config.yaml
activation: "squared_relu"
norm_eps: 1e-05
positions: "rope"
tie_embeddings: true
init_std_qkv: 0.0529
init_std_o: 0.0
beta1: 0.9
weight_decay: 0.08
decay_shape: "linear"
batch_tokens: [8192, 16384]
doc_mask: true
train_tokens: 103000000
dataset: "wikipedia_en"
Each number is 128 + 32 x the weight over its row's rms, rounded and kept within 0 to 255. Layers, rows and columns count from 0. Numbers have three digits each. The size before them is the row's rms in percent of the matrix's.

# q: layer 2 attention query, 128x96, rms 0.122, rows 116-127, columns 0-95
# k: layer 2 attention key, 128x96, rms 0.121, rows 116-127, columns 0-95
# v: layer 2 attention value, 128x96, rms 0.115, rows 64-120, columns 0-95
# o: layer 2 attention output (transposed), 128x96, rms 0.117, rows 64-120, columns 0-95
q116 092:151149168140157149154180142119170134120135111143071102102135131088122093167167126123182150105127180089121053180161141141132145176077140148142083123126153082132121120120133087096103104086071071139100125126117097103101084133092200056165097123171177121154143087160057108115111112130139089085
k116 103:120119112112167171118137129095161097124096084077159132149182075148173118085101180163091157158110113144146039152128171122136130103170177089115120108108127095115190150128210114140130130108186167116128153155172163129054153128155158103166124145182124104144160083100120120084101137161153179125
q117 083:140135133081108122201192102095098128104076131120170148189112115088126176142121131109170186091137162108124076119100090152138141136068169123167148137101101155152136112095070120133124118153123145139101090178096133139075061121128156104105087114167110109166162103097128046106108076121121057143
k117 102:164131165070215173095158155137131146144152093127129154145062107091110146111124195131147113147115149149123095173150115124068108132105162127079128075097161151097125147131196147110154143173108194166169127106103157113110147185125131103182114176136135122087143166098066129083149155147124188149
q118 090:126117074047148135151144107101071122164111136126150175170157127032103189132134169121117173104124144115117121143129070201108149150126128113129140151070065127150160127098083119112150115104161172122144095111140118089136113141153169078177198115096111115133131111106159112062076108143135085149
k118 100:130170145051186162092150097115117096145139154102116164145098095157151157087138153148135113107146170150122097092133151153132115113143110172118072060100107113128152137107124111056195110143160128209162137150157085118063080144100175122151081191159086075143121147083135095135169126125107122149
q119 104:162112086094198162127145111085065148145092142135175110138103060107097132127110165163106115095096090084067145147136088094106165130112102099126121114081174119161174055097126135146144178145159149133151094110167119090164182134174135073128106156138069140128118114165160089183112135121183163115
k119 103:150131129160093146114157111163148127145121099153120172124172110207100116125095113113201123123109138128108108117094134121130111107096158139145182142112098084070120166130118125160105149165178128113170172117176088162094051139045103077135106124172146094086123142152082120240118111147108129150
q120 102:165102179104113138144169065145132170151163131098139120133106158055120130078100137148123141145101133169148158176117128137131093149137180137164111131146122210155134126097131101174079203135077179194123103134150140134086091150118159165090160104159196137121150117107112127107033117141083126137
k120 099:094141063118118150127130139129091147143108149191163090136065129162120115105156079200135123152135100111080145134111148108040150141080142129079122144121182137115094108087139136108141118104173157123143157095118099104089169115167109088103142170174088154065056156141178180091158121144154168102
q121 103:108165143146140156123146158068079103111111153136191136139109179091113146112147119196107104053123128164127114152141164132196195064165131185125130179065079115182113104155097139118145161130132165138136097187109086149110169122119167166142136117112092101099100103080150167122125140118079159151
k121 099:159145135070138107148105137182099149131115137146182135141096132173127086142130131110141167187098186164199175059101111150122107143124063111107104086147150084142124062093136125110129114109136151146131153103146210153061179164127147078166174093101151125125134119137149141148094050118143103150
q122 108:159103101101148139152159099113122104129158160174129159085177188080141078161177156095164159111146160107156102120188149143131113179133115129130115074170129079100108109098107091108198099077129097132139167088210140098115091102147200110128146082168168148146111119115137085091120107149163084111
k122 105:144157103123104187167166129126111146153129113029177094124120101126174108069096168156153099126131121138154073196151155122086099109125081130145165127197100133095170121135192104094163128142104114176086194117193086138120161143153098128175080114154120124111179134124139124127072133123142136138
q123 107:103108161071111127093095070182127132146157092115085150121168123149129095143117109077151124170115132089198078132158103092111091185083066072130140140128091176083155124098167074131115099122150106185103163119116160115125116139151087094120094194107132134140085129127186118130200121107170100147
k123 093:118129200150150137113157128035156137136144117088105152091109125066166133133133185077151142113187082103150086114116137154176128137156152124177164111133070164124124169145127070101092116174149150082110131095177133109118157092128143182119143086126147140096102104079161125118099203161089096092
q124 099:091104115112111095148148087153117123143110113102127120105144155109103081082138188112127209136132150104149146121124135111167138162206110140185164126101157165117186077105072153142141162152131064199129101134090136081170086083123140127118175188132050144106188164150170127139120124159109121136
k124 102:139142114121148122214192161086103115133158140147155129172135127102114210158067138137152162102165101116162116122082084145110060184132125168139101128119153132119081146209118139148099087140080125100171123146126125138114095139074164195153141108169121088114142141072059128175124112138129134147
q125 090:132139125159132094087116139174107119124146105107147131065109131195146075046154062093090114124132112185097179168105172147151146062177136115086094118115137099114145097135137127157123180118090078054132178159158140124125203137130116160155159111087126137100108137173111159116151122112167179116
k125 098:131138055126069071154132100157122126127117176177118111151182137159131162174114106140101144207148127127145098089125183157161112084105106161128156136168132114161113102173180055063144096120109073165109137134111093138110085119121122095094115111114044139156135084116130106197171108134113128117
q126 095:156104130156130116100114117065179124092132126140157166071134219127140110099121084153087095089104102068134125185133140140119139116184144119112139137191107152132128135138147121121175099135119174137174161137128179160199164084139100168053132105172195129129095124150108181071121092158121147137
k126 093:160145090093078090124096158111043165185150133187088119082048128090152099119165075128147132185125104168077107145102119110117097152104103146133114114171150171172095084125137139114140142155170089116122144115166068138138098219151115153134159099114140159145096113075133128185137135123134118118
q127 103:184111153091113149143132132151151127155144120104076113137136139139126148056087158111133109162115129134124097169104104137110162147175144146084108068038171177075141106059132176190144191148072181162112140119168142127157087119159148131071117166147182146111127172084083114117136107101127151137
k127 104:104121126187131086103145118118174113118128131154078107073101162132117124136141069147142075149117131095129179130128204111129158132152117136102163097186169175058104166124139158157181151123163142162078206081184116131092205121164113131135175157159120167129095172121123189130139131118151132139
v64 100:078151122162163134135129163156137116123182162159147155156154168179122102146139138111171050119074155143095120162107160121149118079170154136208081093165159108131106176156128156134146100140167117135118138086146147117065136121073039198107137115160149088151072150152091166132108133134089132121
o64 103:149142086111154089097072104095063177129170129133180090091134163118103124091103079163105102085152137144108152154107118131119152128119171183132120087106126115115074117202097085176088079086106140090097176102140139127091108140067083129106077144141112126180170127157145128201158156150152154141
v65 130:124138084123138155187128178112145135124183134154117165086150163154138141170153097159103053155117126054124151189077107149106180134140158105065104121135143068122127101112117128157137150103045147159148136132149159168138163139126105110142150128121144168091076043186148131073155096124096148146
o65 115:164138102118103127093082136152107178133177116117125144137108167124154155111113165071116154129132081089156157172135110109162173115093133126049134092125096084174099126162124161173152181089064119173118153094102064164127183156136119136148138166143068095181165133165079149148137100058118091131
v66 095:122079174110139125167145129144091156132167109120088128132135030161151132140096082127142154144144109153122153130193086129108125197129166122104163147110137084137174079134093166130079202130123176146156085154110100068132169095181116113138134114107091199106159093152120114080119098104178089121
o66 100:116116149095108155144190119147189102149081136124092137096108081137077143128143149130168121158127151134146152096136076152111095153144124129150208137137118109111213081133162194142155187105157175166140117102137088066093113122148177108144154141109100114121124129096145105055122117116058069074
v67 077:149089076104114079160118110087114132141100133138160105107120072162103148121107090092150113151188081103096142106099080119106117191064092145036135180087148132144174104085143130117183139160080123115135074127121164113148115125195135120161095160128115167104190129130105120094149103130191137164
o67 083:124106127123097138177132114156213033130063177151106152107114138155154139100144162128139134153110148128142142095151107126119114147122079136149196203119139094144176119093144171135164109116170150137124090164144108114127175143172156123126165116128076089084108082102146118034130107160082093088
v68 087:109092150112109090119161109143055132116087144105099110168159061131100095149115106093158100120137126184071139105199097118119152170091138127121164162086139123174177092138127167117137184085163147167099094157088093051103124113185102154135076151140099141150138172127104115177141158103171085149
o68 095:100116147106112162146181088134169083156057166148114126089135079157108144116139114177156106181113183148122157058147076140102086131147130141159203172124149141104180101142180156100160152098195179135130097161140131067091120110137165102136157125113104155111130121098163112060128136155095123080
v69 139:080133135120128124113110162119113160130088146116136055158115144102132074158190104104170111184078148135117179082125123145090168118153178156144097090152146100187091127191149148137088197122155123156087180118149082102104117149112060146131144113173142187104108157126084148171069151095115110110
o69 125:135168115181097131030105165160138220190169173138131143148122077092110160147132091124160115150130175158114154100137048120083121074181147151135123139136159143131136076205163143095111149109140146135120147102135093084107123107109129114143148143148129204178131101162124098103154157125140136129
v70 108:133155123134182189121133175050138121141208156140177185133116152117149115153128126153134059133156110112128131210112187103142136118177128117139124169132154073124125167077143164122141111105135190121158146063147160191115164118118127156147166116141093101139085134148206133099167109155141142115
o70 107:153130090101192102131093122113114152099199104151171119086116200161091129123124092114142101101154061106124128174101114104202183112122143135105150127108119053110104139107151144149123102117134112125142141088137103170148169118129070132129093172140061042128128119160145101205119094174128136160
v71 108:204096124137116123139146077211120116143158100141068079087156105151091183082100104100154171088084124176157108131150107120167090155107119111158146109080113150117161139117132155159121124203091105152130099188099112130173110127138166092118063135060155124137131113113054129158110130111087128121
o71 105:144111165115097149153168133141144081120073137089116094109117089112159099117081149176122184100159175170134112121139196155089128179104114156138109083136115222114095133131111091107089152097089137082129142117093215114120134150149161113128168074142155156162196154098105143083114121084152092154
v72 100:092106131084133130137117127128101221148128155097167116152095080124150079116132108102137087136082137116116188113100085149081152133140136133111118125161101129127160112168131178180110218136105188150094173139132166097114176060184134125138200106094126216113114115129119149147098130133149102093
o72 104:151131152156096179088113122130180102150122165099088154102122078093072108103096128164135088115136168135120148107095067153105090092163135117140199145113114121102182084154186177153135161099140162154095133101122108060065129094162138152156204136077128128122138125137101119042130075129133128117
v73 104:099149094112145106159170140100135118091055165123109124155109118134128135168144142108176166162133124147105125055128101064073178122094125139070138118163181156124113101119147066105149137085141152099143113131125136116115139159115118104195100200173113199120144186150155151120185146107192175167
o73 102:155149085191128163088120158131171124135097172139141199090128147178145104096130119120156076158107136099088146069143145105152097076113104108148214155136150087128171161080141162141187117114190143151111092163128073126132151110118136150154176133133074119136094122152138132128191137129123117038
v74 073:120084080114116071188091124132066126153112137129131107141145053162096141098076088071150121136164110170083128126140076146124115199108118129128130175069122134175204091078125158115130138133111127110149089140138142073086097121196089142124108150100110128136178136124104104112106083125190086153
o74 087:129085159105116157192151088148192042147066171162103128103119120143125167113123136146123119164108160137146153094161079138090105141141107164155184195127128135110172101151155168125139130103165171131119100151159117093107150131155160117128165122116083099064128103094150130028126122163072103086
v75 160:150119073119140112135135124137151217056159129150143131156114085161133096149154075102153075146146117075178143155075116119109160169105116104060117156174189084161155144109118176138119165099162170138120193132106156140117126137086092097153097162195140180109094131123166099165159143113111140101
o75 150:140182095152087113065080134174168135120124155110175125080138104105124142100190112159142112103143174131093152094094061115132099098138077124069228134065173115120166171133157159115169080106139154128132087139114121130093135124159127120072144105134117151178127121142112108158147055095119091130
v76 119:158137077103134121169124151107133131104120191129190174112132182130161118157138093144128072175135123093159117138079129164190121082122108115093145109100117062211098145128159105131153104107140103127147201104171129149079161170125045117098151096156095065108104103132117106136170084130106122098
o76 115:133163096155142126140065138141111141138165126163205163133151159113127188123161102111054121106147100133126187147180128057123160097157142154086126165125199108152090160178092115163128158102108149161134136133107120182120175216155073122135075152136118090137092110146088158162138121132153160113
v77 132:113147116183122103077142119133132045159110170176143085097095183127122069110140160126127186045134123088136098110127166097163078071154079161180150132099084149090106151132150122092152062132131077064142096088121189126138116125123124152097146111146124085139102156107119146109134134184125132134
o77 121:090151119161134094140133089102079128107144090145157100140125177121114110104163085108138145118148098077158117188139188155162150144115160119204030131161076116094109147152097102127109116122094075134155139139154130188173147141097127127156104151154159154058130138159124170185095191144094181136
v78 082:113068111102138081139113125121110111145130126062127150160124048126141146108063136042164170084153121194118071115112085088127075180113141158131140150081134099112156117119127102099167105102153152113165098103145168053066101121165117138108112126125115119169138185127127109095150121168186113150
o78 089:127087157106142135200171083095163036099058153130139127071120121149107118096147108161126136153120148148153128061160117118102088132142116176186177186138143115120175098112131148155143091118157142129113091142150125081088111110138128135129151133108110064060128113095184123060140126185088119099
v79 080:122148146166101147083146120136183121107127092169137128109120170087144135117140174187095149091121121129137124113160176134144094095143094105147120118180115211045087109119095090141144081137155096113081098135122179150177106128103217129081083119143172110137140095091119173110169152102113199151
o79 091:095162110140127110110128125152104152104152081088127091179152154124173087149088162113145147114117140117133090181097208150180125145088111080118042066144076135135083153074105067121128105172079065130123140132148141157177127123089132155112113131157173131157139144123122130196126145115167161187
v80 102:128104177177121153090115134137130097142144083100087135077148167123130148083113196131082165056095125174141116159165156115132098117195206098211125111095113173068125105143109166159101134167097125168100119175106114104179113093170166147102154141099164121103105142118128107068103128137103129124
o80 102:109094163104146114109159136119078146110162101096100057121091129088097068139102128122124158109132101150151103179125150184130145178107171113137028064127059179102102098126128091151094166122075138103126152093133132102167121090097165105138125116119136142147179191127137161138075170098116128181
v81 119:133106120034124163170137146100138204102109134105110121142121085077091208143126136126163089185110147141144107115107044163116155179101119112067095086139152139193123123148136151132144158172121189179125162158126094169129135164133131093114115172090122168175147148100111126123144133078155144137
o81 119:152103119135105150111128138132168113141088146144122157115104082143170156155054145148137119130120174166107159069138132068105104078140078134086201125113184145139121133090136134109164131131169187079103116110103142099089148119134112135108191115117091098165116109116114085065176066147232123110
v82 102:131147151159160168116106179147125094132150139141086176094163181133095113145134148133159067103114143155131136190124149129156133129190195093145127123096152049127154129119120172133155119087091153139151125135084100173133185111105045153111106137133126115131041137196157084072149121135072112135
o82 103:148109134082161117091121137094055167127215120125156087109094175098110156088132117119142128088167093128125134132118112104167183158091149174080091085130103139157068132191162114144115171089084134133152155119116161149135180122099131131126097163133098132183205180155109134195111130086130096142
v83 092:118115130147165181120104181133141124163255109151123131125115147132118160132124144155127102123150097118146137237134144151177127154189166140169138135123125105123127142115117195132085123143110148194145141105137119160136147113110147146087162084110121137128094082115115121082097085153112102106
o83 091:143138129089149101141110135134110173123175103140134059138084139127087143148112105094148156111138079128168122192111120130183178151137140151090109081100065123134091111145134169130087148107071130104135200026139095144152137128132117096132101177153073060137169131152116125147063107120085116179
v84 073:118085116096144093148157124124075121137126133084110130182138045142113106164097082097160147146133139152105120093139077115097161181092144141094151153075145075143205109118137124107141176075129154155166099117146097060107146113161073135158105165124102163133128211164146112149132123131188065146
o84 088:140088151111123144168164111114168080131075164146105141076121099156103149110144107147153116171118151139129146046148069122101108124149108163153210178125160115124191103139178184110156141087189167160121095140137108076077140114140139121143158144113104123087130121115166109050141121158082096065
v85 094:172078130121109133148109093138118149138150098149136125104114063138109161060098114132077171127198071112149137156155115158141097171079044120094162160100097149132158101102122148133123127170112113124130115156089134136153095109181230099111126087079118162131207067104114094118120106116149115127
o85 097:093127162096105145182174114160216065148064117125075128161126089133118141163120188149123154139117147120173119154131135157129104158145097080126163156117111140102177126089141171098151136173143151117149104142149141116154114136195178108111156107124148101077101098065118116037091071116086106138
v86 116:134101097164121099157130106157125111131151138160112087098124091125134123128122102108107105129165090110082163109129126062123186152121135112119202136108128154083164072103149124132166162039131146062109075167093125133181163098172080134180094135132076171108134171162147219115167129133134125168
o86 118:180117089118152118116058127181140119108066158133152134069125123123162132081123144101158123113079190140105156117182079080129130127113081105080184172134154132105160144112142131145149167079115192099094098161102094115112192144106157105127145135069045131118113101194121168102152140135133149107
v87 116:090119096091132152137096163090134175138104151097138096135123133098148086156165117097156129173054148128137148084097088117068199139157184157105099093143149151135110110171155127149106220149073159172095148145167121098139154134159090123158138194108164178083087152137128187117112145099133150164
o87 113:164113127191069146037115168157168159138160167113083142114089103110171130131054117099162130163128152132126131084137094106102125086131137154127135135134137141146120066131168156125130162058106135152105148077117082075101155081128130145169196147134086124187158129178139106059159122122146099128
v88 102:122118181167086144128123132189130132121161098133110096108111087162116124065109124105087172112165070099115144175174094161130090165121147108097141127083127151114150081099117170133130132179093110180093097187109116085155085173196153137119115102121162188118185119151065102076097114094175115134
o88 100:086135117090055101107153131193166134139071096131080087107088096100108146093121146108121177127107213107178163134128097175134138168115075120135128117126088170109144104112138140114135190083119179130153153120145088113135112133140166053127145136118113145109131112107134136040108142078093068083
v89 114:122128104172124153122109144095136079181095146162114094050116184080101160106141158110110185092148130106128084112096168139162077111124136176161113082087105153156057172164158105129104080138124070113123121121113115159095029165113142137072144097127136072144120141099100087100122112161113133146
o89 111:099155139138144086135128116112072152130171098185170101155091139101144139168102099109107174107144090116169128172189200100122156137124164130119014136169144156129072112134043113121120105166106098099126172128156144178200144130099138111118109104150118112084113134156099172134102167145141158150
v90 089:120160178106160127103142122129139137097107105077138177153145172128133113161134135167128170122056182166164094110138142140113139075172158129194076124179131100147088137109098104138096124121178137145162181082129108112070126116047159132106156143116149069152084135128161068204116154119089136094
o90 092:095131153168146120104169129059068174157196110133122130174151114149073113176122104159100126131191057114115091121108161144128121093157175117150085060131121152115099112152122114102125101167156080140131146093124158132129099079124087175143105143174200143144151186107119122197118125095157163159
v91 095:090148100123129123134135144123143155088094153137173119153120192110114093189173126146146054143093141129121156144065119122094204085140120130104094081190157141166078133158136122152152125106132112146052154117130142162100107149065089164135110139176154133119105100142092200193120156099065152139
o91 094:135172085174096119041051152146079212155167152110163142172138152109180150140115134157119121124125117115122145135106123108127161069126144134090100117089154115179069156167094084124109095110091095114088160128110126164124134117090087150140107117163144167207140100166121141181144121096187141141
v92 084:108085150093112065120113108115093134109063143081179131189111060109109133088096140072131190096148135187128067083146099119131083114074099130145153132087122154137131136121127099104151114114187127099128134128122141066078117102135127139102109121104122102182170211084093142173146152154175106110
o92 089:096109164138134133189174092109181053115053156131146155106144099159102119131128098178122115162119149141130126060148125140086079105153113135196159178124164130100172115113123121113132097139193152101129087162140156082079091107139133144125132106118159107058100098089174126074155119191114156092
v93 083:130107051117067057097086134076092141112100129103114158108150081138131113157107114060143084105149096138091100150121148116131159160069107089136133183091110155177141076115169154140150180086114127085089079133130147098116093104155100156131128155185079123132128159144094182147163174151136125180
o93 088:088147134130126133146113058136180050109070108157152115054149088134173159100155127165122138165073153127126138074158082126122074122120134092137131200093164139114156128159132154123139144108139169113118060146166129091098174144134175109122145116117095162054086079128154140070102112163112132096
v94 130:193120152121147148183142104149117185138184056137096143155103060156136218117106086155133112178150116181117151130122127167135158179118147075095119121160136144145163119098134166138084166138141156142155102142098070157152150085110191115168110104092104193134175082144146137153102113100116112110
o94 124:164128147086132174136150175145178122147114149104098135137125064134117140173120192122150100130103129132128098117075102142124101126145092113074212109077153128153177151100163188118129120181161161110105155113115127082111090113166134125098141099098131104164100109078109057076116062098114058078
v95 098:192142179161115176096107111159140114120202071176124132068145151143109127089132122126105135091117135105164126153142141130175068139158146067149148119077093118094160154100103191148156113165103130132115109179082110196191148132122135123088107110094163112137102084138100089101105124141039120105
o95 093:082126138060106099100148140137082158141184083111142091121132117071112117121122146117112187066174140134135124158100147142134163170088125121099062045138103187107071138145103076127109180122077140076164138102109171150135140129127137089128105108129152155181171153128099140169107115075155090179
v96 125:113151170156098165074114088131167134160069121195172095151100157063116107096143160174097136122124127139154114074155158110196102053131084156171126145151118176105088125125123125106148082143178075097099110085135150157151112079124229166105112133111142139130132142072110140141110123117123127105
o96 119:084154113164127105084150126128173146152152094115123088209119136140163098155075150139162111123128142090124109169101196137154100142102107112176063099139100140088120166064125087075127069200155095093090121138169158147191092080118123147125130131144183158095127161093116132155113127142157183158
v97 100:184097116072174082145098107129095140146123078116189163089175082126163135100108142111196146119130159201189108102071129110153095158142079123116123172151110110092163096072119131139112116171139124106213157128138150125124108113070173084152126158121131144114101097104193105173128117135112141102
o97 093:095086189173169174199196104092140028151156156129161155153154135141122150137100112180091140130155081162116102102165177113103135132135136123138134137137115138131151144144116152091134091169117089137139072112122187108135193131176139166119125111170141114090163146074094135106120086156147168189
v98 137:062109141138127125117144142113167111134110101129064062151108104083114112136131143088155198102138134165139192094123104106117151175147146197158157094104125167148094162174100116143127095139151142131178102103190110085083056173108110168099101156174094119139165160115111162092078125170161088148
o98 124:116105137114118080157162147072134124101068118181135101130089099089110175100135095150177152105135171154170153100125123151100136136145132185208102154156153170131142079132064121109101072093133128137133131119174097073105115094078140112137143113145105154072152110125203121105128155221088099124
v99 106:081112119160125156120153140155149108130184101113090109120114091176105140101108129149142153124147085106140119202152095115140107189119130117093114144067169102107150107098125155125138119167071110210105105125150131084147100177173201118149112136143159174120191088141106096038129101116200133160
o99 107:107138098100091093116155129144170130126060087133068045083077120133127107089102154122154163125114185105167150117095149177203161176093100166149153144139092119114130110079145162120149139084138138145144147105142071125135117133145129075131140148143093095111169119111175136069109121090060054119
v100 091:166102174127140097164125111165074106168131121098074151165120064158124172107071140086154183146157123215127109130188126144163104157113133142198162144083107099139170129125136144104093117135140140106205121132104077086103159086142118116113127076099085125159163159127136082135106121126158061101
o100 089:142082181079180154205188101085158069127076153140118138101122097172062142148152120163142105148131135148127123100153088144083098146168146160173177176142150140100177103152164151121093143137191161118149121134123157082097076140158148117122121125096135125069100122088150106077112137157082114083
v101 097:169084061090136144215106132130099162171174120149146138137103070123140195101095101147108132147190096144136144157116097176151137158085079152113142164118097105169152132123133141116102134173122132123185131111148130134101127085145168114135156069074078161132168048103154116157109067115145084111
o101 099:162109168123156158215135112152202063138105159134104150166125116156145181164105174137122122155113094121158117148137115112100118120167118127122193197110132105151176120134149200106127106170152139156122131104145129122122116152203141134116140132118111066065095080097101110050114067151090130128
v102 082:066155152186164141184202159087148101112159179148131134164097151161123128147137116160163109138119116140069127150155206078110153097173216118155109116116181107155109123137157126114142115088173149111119107092130119124092157139140091178177119116150091158138139184181148179097174133125165148139
o102 094:188122060116175102083075156147109191118114139142132115051105171140093090087111117105136091115124163135100154143104102143171151116132105125124158113114140082097111104112153127183126113077165164132112150102145076135104124110084075120143126162088048081172132112199186111153169156139121112084
v103 115:091125152084130133132105119143089214138087154093176114220074083095109105118141113116142114151107129191116159100177077146138133102094117140140120117149127149172146124132151129088109178165186146148123164146130080092104163103146122135153136138087091163155138155081099156210086152093161090080
o103 109:130130124155128159121152134156201111179098187141107148125146075157095138125089115180128066153138169138093126069100091144087103083182131139171193166117162133096165104139177144084118112146217185124118137107132144067071080084156094136140142120113130136115123107106148110079153093157150143113
v104 079:159066100097115105177095119115065125154112149108114128107154049136110143088077094070125120117146114171113112115138069129126105200086122108094155159070102117161206073099134135123142158104103140133140094165110114097134140089210119099116107118076090151119145144138143077119129088123180083148
o104 091:134083176104122178185167100138195036140080166138094143098100104137123153118120136137134124165113144136149145088170091124100092135145108144134187189118134132120184110134169176124159157115160175143125092151141125099112162129164166118130171126108087094074123132102125125022121099146085107081
v105 079:151194149168115179064112140144163107097126131159066125087154201109100114113189167124099091107092144131145138149138171131153109074167148110158142067138130167151073151162134154161122131103138123150051132161110094174179137155090119157103122144182146088133075142140098127131109175126063155131
o105 086:108176104123116111054112160125061213136178081110150096133122125094129109130136102109126141100141131117121127171113159141138145118101174116105054068110119157123068154144112073137112167124080122081145156126116147162158129141082131096128103118145149192197137155173099138214127155093174140157
v106 102:104155172197117181141199114208145101120185127166069104106104143150072129070126101126145153100066145108111147155165112113150137137132168078159149105098119154108163170125138152142148117123115135148105061188060117167157142133142110128117075094088131148140126120165114146099079140127063150152
o106 106:176122085078100110066087166186106177111117118119105099082124120073154112087078132131117151074167190122125143110113122129142159148079111145104129064163106187099070122124121075151115192075093168096142157102112133135112108095108122092153138132103110113174188146175137145135137141072157083132
v107 093:154170221138121128053145075116151115079060137106168124116143176097140098143167134137102139109098177108134109050148160069129119080118126063100153112143128144083123113114131112137163135075158144097078115166067125180182159138097125109153104163128145099134101173137140122166149158145089153129
o107 095:099142117134126121066127168108070159127176112114158155133163113109129075106158122108126123080155133134063114106118169105156134117102096078112086065150169156110095176096113061117148151134119118092129092170087183143141151087102092150129128107115187177183122185132104136203153136097205145132
v108 084:132169139129150154091140151087150122109116161104147184143148193081151102171166168130109079125102176137136094094098168094130120067150137122173118114159143109120082160177138098122153114073179150110130163087163132155101177117069106158133146141177120045138053163106173136162161152151084148113
o108 090:137150111151180108098086142075056183099194101116193151113157152128122086127150070119122099101129071117089127132113157094135133103125176135117100104120153104133085155130098084147121104151114101120113121135113138160131122132087081148124080133126143134159122167166127144241161136150202202157
v109 107:247101155085098106154090114160122148107110089110107131118151142123138136145109141073115153145131154112156147118076029162152168129098076142106168172133105155097125134092089095151148124101097183051155141130114187169138143159082104070157156141158161134147103114129135128113131121168083139134
o109 108:088151133142115120150171106124116050131140151127164199189155152147154162165131162128098173165159073082116123088193156090087132139091157122141128118198139120168141156152065123131129201167132099102131106156112152132128113150183161147145110123190154144096085127101071155157104159092149169140
v110 115:132141087121153126182087177140127157120195128135176172193073127160132180143160126141161090168143100141124136155112117173161142076130106126129124129171127046131102161169136162109117110186147141092142175101138149143076168120072119161130167073136124165137110064133137214167107123109109118101
o110 115:176149084146161108133088113163109158126185146141186148155160154140104175153122148133105111104141071075126128188090105141106157095143136120133179139100120043145106124195111150128079083128119146132121173065118127104093098156142095164124081166165133088147127042158124138169127066116141160158
v111 101:106122158133083085080154118135111102096055159125093121166112097104088073125120136091125116114165117161097089094200129128156106116092078130166173164115115160189128147130125118111151125108168137085118102116119103069071088122155120149132082162151061085195140196080108131155127179154165132147
o111 101:061148120104118124161177069121162070126050116174131126097151110171118136126159082180122123151125180127109147083142120140134085138136147126195150185149159156065158128112140080094139104132185156106158089177162144095107092101119152092122138120141134159059106097101174129121132164191129170105
v112 117:083131157128149111055144103122170135116125101085172107163100077113158100179131119134177212101173113080144115077166143076126072143112102160141139163104142114081109157094118109078143100151174146100197105065172163093119112150117147107152123187159096142140155170083131114124138120146183131111
o112 119:093139106134142082160175140105159102097095116141142138089180122130086083092198109139176133115158145132107101077092156113157123166128068133211143148169136114075180123067118148094134066154176118145146073118160103117109102087137094123131122138115139112084115113076200105153157134199112111140
v113 108:133098109090124102161182099138065111148132162062107147161161108125118174144079110122144117140120173141098125131140102172155120133091137121128152131090106080160183150132122104091159100110150106118204163123118088121100165112134069116090117043092096095177111181143154100174148108159156039092
o113 095:161078140108176154232133095084113060111082172164159166109127108161102171120123102133105112132128144175121143076170095101112129097157104158138176161137182120163137119188159131115127152133188145145135124153092165117066140173140095142127114136079133135069101125128124107084135120189144148070
v114 091:107168100138171205114173178082159105113176173131090176144121168141131104167158148124136057142122117110112121151105167053129143108127151130099130129159174094125096156134140124132173118081139177125101115067141155175134160148132114157160129168188105154126080153165195160091185132134133186153
o114 097:160166065124152104071081144125100170096163107116170117060108183147126086090127107105154107114139096088103149145098139107197148102087162135128174121115130045125110150102146141185166113103126129129121145119123081152133140118097091128139109151138045070177125134187142107212156121133151131104
v115 110:211140185099171138187122116163114139124143100154112129163107114103147122141106154101198176137124155175169142105115114115102148117175146171177124199198114087108130141086116132150086112119161187069168150106100114162123157116067130121130144083128108142162097129144163095203135143129067135101
o115 107:155120148135192105160160117124067095161188146134138173177141162135077134188125109147099177154192055120095099149161154095106174121155180140169115091174123113130118109170126133137113152152159108135145136067113175117141122106158109151182125132186142071147118137156102161182115123103183172165
v116 107:138168045105135151143149165096135139122119180151105168142128160103137088177163144116131026158137136124111124095062116113112168100088099155085115122180140122164086131179140097128167125088142141118096145087180176164115134141105099146121118161212102146109079111138164183157179136121115172143
o116 103:150190073169119147091051115125112152100169126118182168115154155143180141118140118120131092133108101096128154149117126075133108077100179139110162165105156050167124171147122147170162104141109102150096122146126079167131140174113114142145118147147077131169093099187103118196190116154183171102
v117 132:084108093110100139080106130102117119180099148068118131061171137089127096097128156121110100110103149071139117122120128116117106185153129115097121137096072143085194115115135070144160169107080139121076096144142150148150144148200134071132149159092154106135088159166183062097156160167155167182
o117 134:149096146117115171145115100112119087101156131127046135103109151112184098081083098100106147127126150154122119082137165071185113131111124103091094162170125152129114102090156135124200174129056099141145095141125138163150203100153146154123191162071115117087154170152081132066139144128158161173
v118 094:112095110133114091118140124107120114125142133132078092139145074125129089166117102106160082121152105114099151139161092075148200169125134135143174194072131104176170074124119194142114198082123176145090072137139139068123103119177086164157123169169115163120132153162105170141139120119175072168
o118 099:110128117123111133137148086140163099131059132164122097079121074133113159104157118138181129166090175112132176090163079133103107136144121139161190182115129125088187116140154183115146177059151189131110072140149084084095172132126166094146170140118083165076131111134151139071129137147072124090
v119 114:086154123121124103073126129112149122077057155128133093139120153142107045178174124108180100143098144101111138092100104075090165118104134121068124119145168128121122135129124108126164138079133145113061115130097155142128140170096054128158101201199161145125105187174109151118165173127123185162
o119 108:088177056163056105014105140139109170129141151139161151108137151129156121088149104122158117130144179100087159058131113097163128090081116131136127124148167099134108152125121097133184129079132127112134097167107109144100172097078118138133142133162121183194134126173144124180186154118153112088
v120 090:160133199179103153103106116142121115142171088133107127079151183114133129091126151141085143087111146157155132184159167154160074121203175092214127087115082148136129130148113167159102129145116103155110130163098083148173128114128129131059150085107141092127106102136111091103073129145055093086
o120 092:097113150077132116107138141119063181139174088110116073141116114068086114146136131118107162092148128151155112186119128160121145161124155126104016062119097192109085121157120079149081189132073133101149158102127152141146109137108131094136099123114174176156159166134104137162085154090137121179